From a checkpoint of a small transformer trained on Wikipedia.
Architecture: RMSNorm before each block, rotary positions, biases, untied embeddings, normalized queries and keys, local attention windows, shifted keys, gated attention, attention sinks, capped logits.
Each number is 128 + 32 x the weight over its row's rms, rounded and kept within 0 to 255. Layers, rows and columns count from 0. Numbers have three digits each. The size before them is the row's rms in percent of the matrix's.

# layer 11 attention query, 128x128, rms 0.276, rows 0-127, columns 32-63
058:132083215083061126134134199169113094167096094120144088104173139172173139078102112091141106078130
056:103188163123070141145102127111154164128192097133111157155159136110171125077134128101117063132140
068:104157078153130148098124095141164099144107151148095170127134142146147129168119133126090115101152
073:151158151048096171091115133071135133172084092186083190106180171113133123147092136128161118175159
089:124132155108139145187092166144137121146154124139158130141144106118130193159125129102173119145135
069:116166130096071170112117149098104158117106171111134103079112163181106197120104135120111169091155
087:103180146141134174154104183124137102149119145139157096131130133123076193187123108134131126146179
093:118126105147069168118155102128115134130110155136192117062150136177158099114128108101130089129153
100:177136048104146082124072092122138101178118133130076137118114152058143075091092167097114139105136
110:111122154102129148134185179151157095078140099100167132157093106123130189165124135156074117104100
085:118140116125128158159126122094156175175093195147157141124134111110120139179147167125124122089106
096:163166145094139097140113103118106109136130117088059085160162162084129140148137135126159167112142
070:087114144093070141145126099135088095134091137135191097146109172145092090080112133098139112125106
092:123079136096070099127046077145145130145156119126143127078075142179042097085107083068138099106161
100:054120203105073122142119095076097120147123148129140105111127101155166168163170064069134134117159
118:141134102094135144161107074128167060161164082130079060104133154140125133145112176132149112172122
095:108098104154090126102114071088110149157136155137148100092172168140132093086152090144108101103170
097:089131119126103130175167117093118069160097073094079136121127125122128139186172200164077105165121
101:064102172132143163070187165137173183159163144144077198121135172137153143122166117166112161108087
102:101139169179092172090166187121104119132137127112136147142107122065082185104153121157125181145071
090:102139145111130147127157186135091125090092144118175117212143187113096136118154113098102130219113
110:136214128143111093152095125137182129153143152160067119137139094111153185102139148140129136152192
089:175102111133119080132099118155199139135139130095123098121072150082123123128096155110098121100184
101:090147189135163113106154173108071108104124187156059147137130154092115164119142078162094102116160
115:146086127135095138109125138125128137101116130185179172124118133136105102121134144119126160137196
090:145184165101138119111143169091123114154161099206070143064056189123170132176118156183142128085146
094:196127107101146132139084046170136122098130111156118128143134096127117093163113166111178145151172
098:120112135144139118114126146135144100119098133164082166105112141120190159141101039132180036148138
087:182173139158143146099126101177137117156069135136139121119186043069107147116096149162136149177129
091:120070114155126126139179125224113147062180121151136184114114126100153159149145146158195110111154
080:112103150105153139071169159196157121119133130157112149133082138119111168155115190159143157051153
119:116090110149149089122149109116061054088107129059151071166086094114147097113136115133131129173094
115:183096131168120102133165114138143103181168079116126115161118150196190140114110163090102149100129
122:157093128144119113122195120145148111165150062100106151145149161192178133095146150077098137093163
110:116100118099189116115113137036160145086106191120140111161120122147118101080132119102132127107131
089:096159134083092181137104216123114118104162179145133123088108087116098086156114104158139089177105
096:064133132132164130120089138048135095101126193124164154109181123109158120110110116125093099114117
079:046129118106176120131096106127115147105137205164130108068146059133123125102112127141076105191111
089:095106109125141154101100156060114078089137234072182100068134123140120105148145109145119128122142
102:152151127097158123187126121115097134105096125115124089117139078181123146099126143147117146112121
104:091095197139126142061078104154092121119131125126175173098132121123129122111196107085097136127148
113:108132109153048150083135109155097142142116111180111087095207152090092104166088133138124069146112
095:133088100135123140085127123112083114123022104118151154153178147142171123115061126112158115162094
112:104156080108104096134096118084096133142141141156219134139145165127118118099136085082123093046184
105:091132157135133141109146147197075143157193138161210161125153084097106128145164097138108056161103
133:091141105138136121161151116125116141146123118148131128131194114181114123050174120134073131082145
107:085081136098122086108142089096142125146137135138190161069110158062145101242132136151139138159115
108:149140137155081155113104177133109053107110145158142135091116163106153137089161168137147129047108
100:144134154116102105050145144077167109130065143112099147119122122107116158136148151082080147087151
112:131130148130135147173170153146172144087046138146106127121115124083140132156166150121107136088141
119:164104102130114092122168131112122091147159110099089157172070128054112099122091198132189091094105
119:068135170086158118145122089058116149118185162193107153118151121106132124152147124168107103115090
112:108151057102117111149080053161142070099153138111098073124123103116106110123142102173201131123156
092:152097117153166087095096081120098113147125137115125119189136090134152097076098121160128159167109
105:109096165148115130113108094114103094140101147149164188160128094071148096127136183120057117074119
125:122128091134126129139124150165155099126196093109166124090144116194108175106115144140073123093136
098:085143096174101199187176118124127138141177089138143163075175147122169124133123102130082121141154
094:104154117139128093076119118102158112103163121161094186153168161086145115138162153163174111179148
096:125122113122165142189118119110156098101113135094131084092102146120087151224138124191097161165113
122:096126108169075112139148126191110089100103139161123137110172089098104120100149123094105111089094
102:149205133043215118136132148118166103127159161144138167095172122108155130104185076125128138112108
089:193104142111180153169157155124145129112147150136131117109156127123116102140156143141156133162171
106:147114106104121083115169102117133040203117098171168078087180118117131091150086115097144100144133
124:193140099097132147187134153103132090167117112117110092116111089139125109134113120041125137067115
071:067103167111163088093162140077113168112085167124173100126134101097169072130121121128098133139116
095:162024111134105062132125177099121079079125151116086199102155091173152071125124139119116120141163
101:138190137109106188129103106154124125114200127118108122126100166157081092170185092173167180089110
079:140172153122116158101114154088132133154156154082114069141119115009108161133112100122144166123095
101:150097122145096162097148102118202173134116099135149144178119109163121096062181104151171144096108
092:167128124150100126142171115123136179094198073118101101108162139144147085105129083167082151149096
096:120159172148074189108141105110178110175088149140128121168152131168174155088175134095157112142193
108:118108131084150150120175097150114123129146128137129114070129138142120117117143093185151146137103
094:155164151124132082132115117079172127125126109150140097108119189155120094144110080168114121155113
089:217102109112109133111117084102143145104094116126135132166058121097097116090100109153091084135127
087:112108214160087176062145127123117106097133094127053103113085157107171140120158140154128152107134
108:115138141175137170064104084136048146099098126105095095113110105125146113128150198125153145079089
110:143067108145124099090124132154148151084139105112142141127114155117153110118093110148097138174128
099:179128132119128139136141050166145115156115115125142114136107087114168146080081163103116100086132
111:158185096120064090115112131146131089126166077110137102138081077112067125139078111135122144122166
093:153120088149164103161134198115121090109150120114127120158083135122122138136167140126122187119115
090:146090118156192113142136158126120159093101161152115148174136139108128127121126139135051150103091
101:112078112156129138139128158191082066150133149114167150124124128138115143082113119109115093182161
106:083135089092130117102138143111065168083095123092091094167153060121115106095137093118113174128087
098:177157109074101133163073106203115161110125115140131125148135115190096140160103132121196145138130
109:135136141154138098138134131067125116118136083164113094111120117155137156113134168111148150134121
102:132105096147157137144140111059098131140106137132095116177137078096113139158181107118144199093105
093:191176114171093143185117141108204145115091132114142100124143135118133123190133081115133146142116
095:106144129168117111110190138131131087209159141063161116075121100133075169094125147156106091138127
096:120148187129087127046118114177149123155145130149073149185087177097159164173126104217081124165088
094:078115125129131103146167137114159101106164135041122107158118035115151137116140167138122112113161
083:079158151179105089080141097136084137111160131113108059124180152104107122124174177105083104081136
103:140165126115117108097120154031148141083095102166140162145074072108112174177127107174081097109137
101:147169108136129091122165128118093102140184170105089131129106139076162156099097144092071140144147
094:191100118145141088067080058084093107050187098149165088141143110105096120092132128163124152122094
092:186091146156179131105108155126144129072108123100116092084098112135148124142172134087107173094165
084:102126111138156091129132169159163164129104155121142157118151092137183113145157106123159101122080
119:087145129138148121170102164122139170121077146149165156116118056077133121159149067155143053168106
110:131084099198100141157103133136081119114095168152185119112111107058154186158124132212127119126116
099:096103129080120128114136113092165211124105131166146177109140090126114114148157084118116076177136
097:109167121161098140134077159118155127093134164169135155112117082097065139114131100145160146171128
106:137124098109117104126112060132196215148096133160163134168171106152120135121173133105103158109141
109:099131141110094141170162152139135191093147097170126136115131106140078072108148123150148092178106
110:133144124122173076105103061122171112154069156139151169156149141104108173135181054123066116183165
095:162084134095145139090166106093167170056131112150109169126140152149104115133129123123119095152145
101:121117145112106164065108163124095106107125140145168122100175111182130118080108091104126191224149
111:126187142113144184134099131137129105144135104186084119115115145154089147117090143117091111109164
085:164093143138141185077146180153130127075140141121118148137118174060187124118139136113118162155095
117:134124086094112093188160141073183110120125099155125106176139184128129178082122046141080102169135
097:032043108164050152124116072152095126104145144127124096110177150125141139058133090060143160140104
106:142108116145095080138102069111147110169088133109153172153114114083130138095068154128133063090172
111:110171084147140064157122186124104120092115141131107133150114129143147117079102136112127219103141
093:126162118104133168081184165092105137137172150102117139144191117188159127112117169143120145124112
097:055142156155151089159130128116155136154161090166084150169059157104128183099137135141163148034123
100:110052123180156137140107138178123160082131130124119093121081151179116143127119125091155179120125
092:143105126130114062120089156089166159118146136111140206181112138114080121084088104118088117160090
093:111152118169152137180142135175154139123149191143151070137170148145163115096128141129125158179105
121:123135118195158083122124133115078122166097123068142171136117076112139117097169087075144181131122
110:106170094115084128152145105079092085148117101113124161135046175131149154059190123161112091141116
102:051134138162130153099152085186100143095153125071157147147168116105119086088123125127128098143068
106:146109091116121164170162086141159134140068110187116137169147115105101111080137083128142089122146
116:092066154115101141102181182167057130156153085125152117118129166114119089111169148161170096131135
111:130129135123090131118172120132081186168125126177134111102145158105153089139082163200152117119160
079:169126124128108124168107099073165123168079121177164168155134146136091110072151165100138091122172
104:076141151058118064160171102161175137083112109156089159147160119129073119098137132161151153163094
107:168144160174140139082138152148134160111124147118148201118158167176061167180185143092145098150136
097:096123133145140184148155139132122098089187112094127091157115145105141169097113105120152180140086
098:170182136171169171089118145092121124105088156156109100081134153104157180204113131123145139159154
099:081173148145135126106160070118111144091112110105113098127091118206093136141146135050125127065112